From a checkpoint of a small transformer trained on Wikipedia.
Size: 12 layers, 61.2M parameters.
Architecture: rotary positions, no biases in attention or MLP.
Training: a variant of Adam for these matrices, 9630 steps.
Each number is 50 + 15 x the weight over its row's rms, rounded and kept within 0 to 99. Layers, rows and columns count from 0. The size before them is the row's rms in percent of the matrix's.

# layer 4 MLP down (transposed), 1728x512, rms 0.0399, rows 1603-1611, columns 384-511
104:53 99 41 58 74 39 35 81 63 65 49 57 34 33 42 47 34 64 45 12 70 38 60 42 49 50 65 57 45 88 50 60 31 49 71 49 52 40 49 55 23 71 49 48 49 46 45 61 69 46 64 63 46 64 60 53 45 36 46 40 45 36 39 77 54 82 50 39 54 68 34 79 50 56 49 83 27 44 28 51 71 27 77 34 59 51 59 39 40 78 69 47 36 15 50 83 21 46 46 64 51 58 35 75 67 69 43 49 39 64 58 26 42 16 71 55 40 67 14 61 29 60 55 41 47 69 51 32
093:56 75 50 56 45 68 82 38 22 64 47 62 50 48 53 42 45 69 55 38 42 51 59 69 52 49 55 32 52 65 48 22 51 44 05 32 52 51 52 42 29 49 76 53 54 82 66 61 50 67 50 43 47 78 63 15 71 44 48 35 57 54 26 31 34 00 45 25 66 68 40 45 17 63 41 40 72 31 46 60 49 66 30 58 45 46 55 32 64 56 56 56 52 25 49 44 31 56 56 33 64 37 68 71 78 53 26 42 60 58 55 49 64 64 46 54 02 49 40 61 51 28 54 21 72 35 41 66
103:65 19 62 15 52 64 46 41 40 36 51 60 63 59 69 43 55 69 50 51 57 69 52 57 47 49 31 62 66 42 49 78 44 48 45 31 57 60 54 57 58 53 61 37 09 32 38 33 94 38 57 23 49 50 68 56 48 75 35 39 51 46 27 37 28 39 30 43 62 72 72 63 58 53 61 54 75 50 38 48 38 71 35 59 30 34 42 39 36 37 40 57 62 42 51 53 26 32 53 45 19 39 51 62 50 87 29 27 44 47 42 40 53 32 37 47 59 54 45 32 62 58 64 76 34 35 54 58
101:40 49 57 67 40 61 67 42 20 49 48 36 82 57 63 49 43 33 59 57 77 62 56 33 58 58 59 71 76 66 19 61 37 55 72 35 41 58 33 14 49 35 20 46 50 49 26 50 38 12 64 30 46 32 65 47 46 80 53 55 60 51 55 47 71 58 62 24 55 36 48 33 71 72 46 81 51 75 29 56 30 87 26 47 54 48 44 39 35 53 45 58 43 49 58 21 39 46 36 47 65 78 21 32 52 62 54 78 40 36 47 56 25 53 32 30 32 44 40 27 29 47 70 38 76 16 45 67
098:33 44 51 55 58 36 49 73 93 68 54 29 24 65 59 24 25 66 64 64 52 70 40 76 47 50 26 60 63 48 48 75 35 37 64 41 63 22 59 19 42 40 35 59 25 42 32 37 53 39 45 50 46 39 78 70 22 67 34 63 58 30 81 31 47 59 48 48 52 49 45 63 54 51 47 68 42 26 52 75 49 23 37 48 43 48 35 62 53 78 37 66 45 53 65 56 61 45 23 61 60 50 55 65 38 43 42 41 55 56 53 54 51 39 37 29 71 49 50 38 22 55 57 50 69 72 41 79
106:44 81 45 59 25 22 26 56 54 47 53 51 23 53 33 46 57 61 71 38 26 35 36 43 57 25 75 70 60 43 45 56 68 62 61 27 70 58 21 37 63 44 66 51 18 57 36 65 61 66 41 52 69 49 39 54 66 76 46 73 73 64 45 38 52 42 66 63 59 48 45 22 43 58 50 43 49 36 40 05 52 57 29 32 41 55 45 42 18 84 67 76 61 41 48 34 61 34 58 46 32 75 31 67 37 42 46 46 95 51 38 19 46 26 63 56 47 45 70 70 58 41 46 53 45 62 50 56
102:58 65 40 55 56 57 54 64 52 37 34 58 62 37 58 73 64 40 38 51 46 45 41 16 66 61 56 71 47 51 51 44 62 43 41 76 52 48 26 35 46 47 50 35 37 50 89 59 40 54 68 55 44 69 21 52 37 38 77 46 61 41 46 46 53 51 52 24 34 43 40 45 52 31 37 50 57 59 45 59 32 52 57 45 56 36 73 55 46 66 56 38 75 50 49 66 45 55 53 44 27 29 38 26 41 35 48 33 65 22 34 35 67 47 70 43 65 75 65 54 37 30 45 60 44 16 31 57
095:42 59 21 60 70 41 78 79 32 56 35 48 49 40 67 55 59 61 51 40 36 56 62 64 46 25 51 40 45 60 55 54 40 61 72 58 66 50 51 62 50 64 58 50 53 27 66 44 57 76 45 63 67 39 43 73 52 64 44 47 59 10 44 41 60 34 45 33 32 73 54 54 55 44 35 55 42 57 60 53 32 51 50 54 49 36 17 61 41 51 52 60 60 58 50 49 34 79 74 31 37 75 38 64 15 34 69 36 19 42 45 58 52 42 50 68 39 38 70 45 29 29 38 76 77 40 41 61
105:57 27 68 24 31 69 45 52 50 88 67 45 41 35 41 75 75 29 35 24 50 62 34 53 63 33 28 48 36 51 39 56 45 61 36 65 85 37 57 70 64 35 67 37 38 40 83 75 46 51 71 50 62 34 47 44 51 47 60 51 56 63 60 34 33 48 80 45 57 39 19 65 52 51 36 55 47 59 42 36 58 47 46 44 50 50 50 50 47 39 47 13 60 51 25 76 63 50 64 48 66 44 74 40 45 25 62 39 52 36 42 46 59 59 44 56 59 31 48 58 56 32 32 56 78 73 52 57
# layer 4 MLP gate, 1728x512, rms 0.0525, rows 1604-1612, columns 384-511
096:56 66 62 36 52 85 70 32 39 47 40 65 37 57 31 55 75 42 45 35 46 69 52 40 55 54 27 19 91 53 34 19 57 44 42 42 51 47 39 69 35 41 44 45 66 52 62 57 76 44 55 61 42 59 31 44 56 72 32 48 28 65 38 51 24 38 16 55 63 66 71 48 21 66 62 59 49 59 00 23 24 67 57 62 48 27 20 54 68 50 62 50 25 56 49 28 25 43 63 36 71 57 44 46 74 57 20 67 74 49 47 23 50 61 39 70 42 52 57 85 33 58 61 14 24 32 60 58
100:68 41 64 61 44 39 40 28 63 63 62 60 52 41 59 63 41 59 46 24 79 48 50 38 50 54 54 47 51 55 37 47 52 52 44 50 34 55 68 72 50 26 29 52 42 41 56 59 55 53 35 43 43 61 50 58 35 42 43 93 22 56 50 75 31 36 80 70 45 61 59 47 55 47 55 56 53 59 52 49 53 20 40 37 59 58 62 68 87 69 80 39 43 69 47 39 59 70 75 50 53 50 48 37 60 23 30 50 13 43 69 44 59 51 86 48 63 51 55 55 49 24 42 66 42 61 36 59
102:54 35 38 35 42 64 31 62 54 73 26 90 44 46 66 43 60 55 64 34 45 53 16 72 42 57 33 49 64 44 61 54 64 45 58 74 69 40 73 61 56 56 88 56 60 67 53 63 75 78 09 57 66 64 39 55 55 02 44 46 60 71 28 58 25 55 73 48 49 53 57 76 53 44 86 39 46 74 64 44 55 61 65 52 38 42 67 54 67 44 47 67 33 59 52 55 49 62 81 79 53 36 67 52 67 47 69 61 75 35 52 25 31 43 54 72 50 69 72 47 45 48 41 28 52 51 46 25
100:56 48 41 40 47 92 35 24 39 42 59 71 31 68 26 28 49 60 57 41 31 33 83 51 37 62 46 41 57 51 64 59 33 58 35 55 53 40 61 41 28 50 17 57 65 66 62 48 48 69 47 51 27 49 60 55 45 80 30 37 69 38 35 62 37 48 36 39 72 51 56 60 44 64 67 74 40 60 54 69 40 34 49 37 46 46 64 62 40 60 47 44 71 33 49 47 48 44 39 72 70 28 32 74 54 71 41 42 49 31 42 68 52 41 68 47 52 36 42 55 46 65 36 32 74 56 35 40
105:77 42 45 65 36 41 66 46 59 50 54 50 49 47 46 66 52 50 53 72 39 58 30 85 63 43 64 72 75 41 46 26 27 47 51 44 39 29 40 52 61 44 46 43 26 65 64 45 39 51 32 37 49 40 87 34 26 52 64 62 75 73 27 36 59 45 43 47 53 49 65 68 36 57 70 61 94 62 44 98 43 46 56 39 56 32 58 29 62 51 58 44 40 31 32 82 70 39 78 61 46 50 17 71 50 40 45 51 48 53 21 43 43 50 39 55 32 45 53 38 58 35 45 30 38 59 43 51
102:62 48 56 85 37 46 75 61 61 47 22 60 56 61 32 62 71 66 26 80 29 49 20 29 52 52 34 57 64 45 53 41 21 59 63 56 59 54 82 72 52 62 34 40 56 57 50 44 60 27 35 48 68 26 52 33 34 54 56 46 83 28 59 45 50 38 51 81 41 55 52 36 71 93 64 40 70 68 27 73 47 65 31 37 56 59 49 65 37 61 36 50 41 48 69 57 54 63 75 46 71 59 42 39 64 69 43 46 62 63 40 59 48 27 40 30 37 74 93 47 41 46 43 58 46 48 54 57
098:30 81 61 64 57 38 38 39 77 49 40 42 44 18 17 30 42 56 30 41 47 60 69 36 63 58 54 64 46 66 51 54 38 38 61 52 69 36 67 59 43 46 42 57 61 49 45 42 40 97 55 32 44 83 58 35 53 35 63 85 58 44 50 49 51 56 33 39 49 53 54 46 50 30 82 44 63 86 67 39 23 44 39 47 69 55 60 35 61 43 46 37 38 36 56 60 43 35 44 79 50 65 47 74 51 66 35 08 41 43 55 62 55 44 77 43 25 22 47 73 71 80 46 58 34 56 58 44
101:48 38 48 76 42 63 78 33 55 43 46 53 40 27 67 54 50 51 55 69 59 63 65 59 51 47 50 43 80 42 56 58 62 47 34 55 30 20 49 61 53 55 33 31 56 54 51 53 49 57 19 73 53 11 49 47 72 52 50 57 63 45 49 51 37 39 40 49 40 63 62 72 32 66 67 61 81 56 52 45 46 55 65 28 31 83 57 42 87 53 74 68 63 68 61 33 54 24 46 35 62 39 44 53 52 64 61 67 49 64 83 61 87 56 88 60 65 16 55 66 31 55 15 45 54 47 53 41
097:48 55 47 60 11 54 55 64 68 46 64 34 59 32 41 50 64 42 54 39 44 86 57 54 62 28 20 33 41 56 34 52 48 70 40 42 50 70 34 73 58 61 37 82 62 68 62 55 59 70 51 30 38 53 68 69 38 45 72 42 44 55 76 41 30 56 39 34 65 22 61 55 36 53 45 52 28 48 63 56 51 28 69 58 28 41 55 37 49 61 61 63 57 52 47 54 62 33 35 54 34 67 56 59 62 65 32 62 60 36 73 30 39 53 46 70 62 59 64 40 62 82 47 62 27 44 19 50
# layer 4 MLP up, 1728x512, rms 0.0539, rows 1604-1611, columns 384-511
097:40 39 44 56 63 52 38 36 76 64 38 67 21 32 53 57 46 54 22 80 34 41 49 65 65 35 57 88 38 38 25 43 48 32 02 71 47 45 46 48 56 70 54 72 50 64 63 70 73 79 40 39 28 56 54 49 80 15 21 51 59 62 57 08 70 61 70 18 63 50 52 75 64 55 65 61 36 39 80 73 51 67 34 57 29 25 45 54 52 30 36 40 60 29 34 72 61 60 46 60 63 65 73 53 33 38 64 35 61 43 56 64 58 32 44 24 53 49 21 39 54 54 67 56 60 54 37 41
105:71 53 67 51 56 55 53 36 91 33 51 51 59 50 60 63 44 22 46 46 63 33 65 40 48 62 59 37 76 53 47 41 68 60 22 64 50 41 33 39 60 52 26 54 52 58 32 43 48 67 78 60 45 48 46 38 77 38 59 54 19 77 44 40 74 16 58 54 59 54 49 64 77 42 47 57 37 51 29 65 71 35 26 40 47 27 55 27 44 62 39 58 32 55 46 38 68 48 29 67 54 99 67 57 42 53 57 44 48 56 57 54 40 35 86 62 42 46 51 76 31 48 41 59 38 96 74 40
101:71 55 77 47 64 49 15 74 56 34 63 45 25 32 43 38 47 55 28 59 19 51 19 37 40 71 69 59 33 60 66 41 33 79 41 54 46 68 41 35 71 58 56 36 54 37 55 39 60 64 54 49 28 54 25 62 59 27 45 52 47 21 45 85 50 57 53 35 41 37 40 70 83 61 41 54 44 39 68 43 16 40 61 41 35 26 34 56 42 67 60 73 40 57 52 67 24 68 52 59 47 75 34 54 42 51 72 52 64 50 33 51 50 61 51 50 55 60 64 55 61 40 33 58 73 55 42 24
098:54 40 27 34 55 25 49 26 48 65 39 42 63 20 41 69 61 42 45 52 30 34 59 49 84 49 54 61 56 75 54 53 25 24 55 69 60 56 32 24 66 43 80 38 73 55 40 49 50 57 77 41 58 40 69 63 58 62 38 13 56 77 41 24 44 41 57 59 56 78 81 55 35 65 39 36 50 61 55 21 62 19 56 67 71 72 62 44 70 50 62 26 48 57 63 50 57 55 69 55 58 53 64 40 57 41 71 54 42 46 48 33 40 60 37 46 42 58 51 58 61 37 48 58 06 33 57 20
105:59 72 16 39 36 50 27 59 46 61 33 65 37 25 38 69 62 55 74 28 42 54 62 28 62 55 46 49 30 54 73 38 22 44 28 71 32 58 48 60 63 47 46 38 41 71 41 59 72 59 32 41 66 70 62 55 51 49 56 26 60 36 26 40 60 60 38 45 49 34 47 70 55 55 10 51 50 60 46 48 55 72 37 60 33 44 66 43 72 51 68 53 59 52 29 57 66 56 56 58 56 54 51 38 46 32 70 50 69 63 60 33 41 50 55 66 74 64 50 30 35 46 52 55 34 45 77 23
107:68 44 79 52 31 36 55 34 62 66 64 29 65 67 61 41 27 50 58 30 63 49 62 64 46 48 42 61 33 52 51 38 43 45 40 63 54 29 61 53 14 41 48 62 34 48 51 29 60 82 64 58 49 80 27 65 39 27 53 63 27 57 49 55 20 37 44 23 56 38 38 57 15 42 27 63 24 52 58 40 55 41 66 54 40 28 47 64 65 40 33 39 71 42 56 67 24 20 43 67 51 80 34 45 70 63 39 00 54 59 53 60 48 41 44 63 27 42 62 30 54 91 68 66 52 54 37 65
095:69 45 52 59 65 19 59 57 18 35 50 53 59 46 15 56 51 02 56 39 60 46 40 27 42 72 54 31 47 58 48 49 53 63 68 50 65 60 35 51 46 61 38 44 43 60 23 68 66 64 54 65 42 73 59 17 55 56 40 64 63 56 53 61 38 61 79 67 65 51 60 55 60 59 48 49 34 68 45 73 60 59 55 51 49 55 37 54 47 43 45 41 56 49 35 68 58 70 43 60 57 25 55 46 44 56 51 52 47 52 58 51 39 42 40 41 41 42 28 35 59 39 51 55 44 68 36 18
103:68 62 40 45 40 47 46 42 52 61 58 43 77 33 61 35 55 74 54 36 63 45 30 60 31 48 26 42 66 75 55 57 41 53 73 30 73 33 80 54 52 64 52 35 62 43 37 67 72 30 57 45 53 33 50 43 50 27 56 60 36 66 52 48 62 41 72 48 28 79 27 60 47 83 35 65 60 38 30 37 62 48 68 64 48 60 27 94 61 26 78 30 75 69 56 20 41 55 40 47 71 24 55 51 53 42 75 48 48 67 70 32 63 73 50 21 46 43 41 35 45 32 42 28 45 54 46 55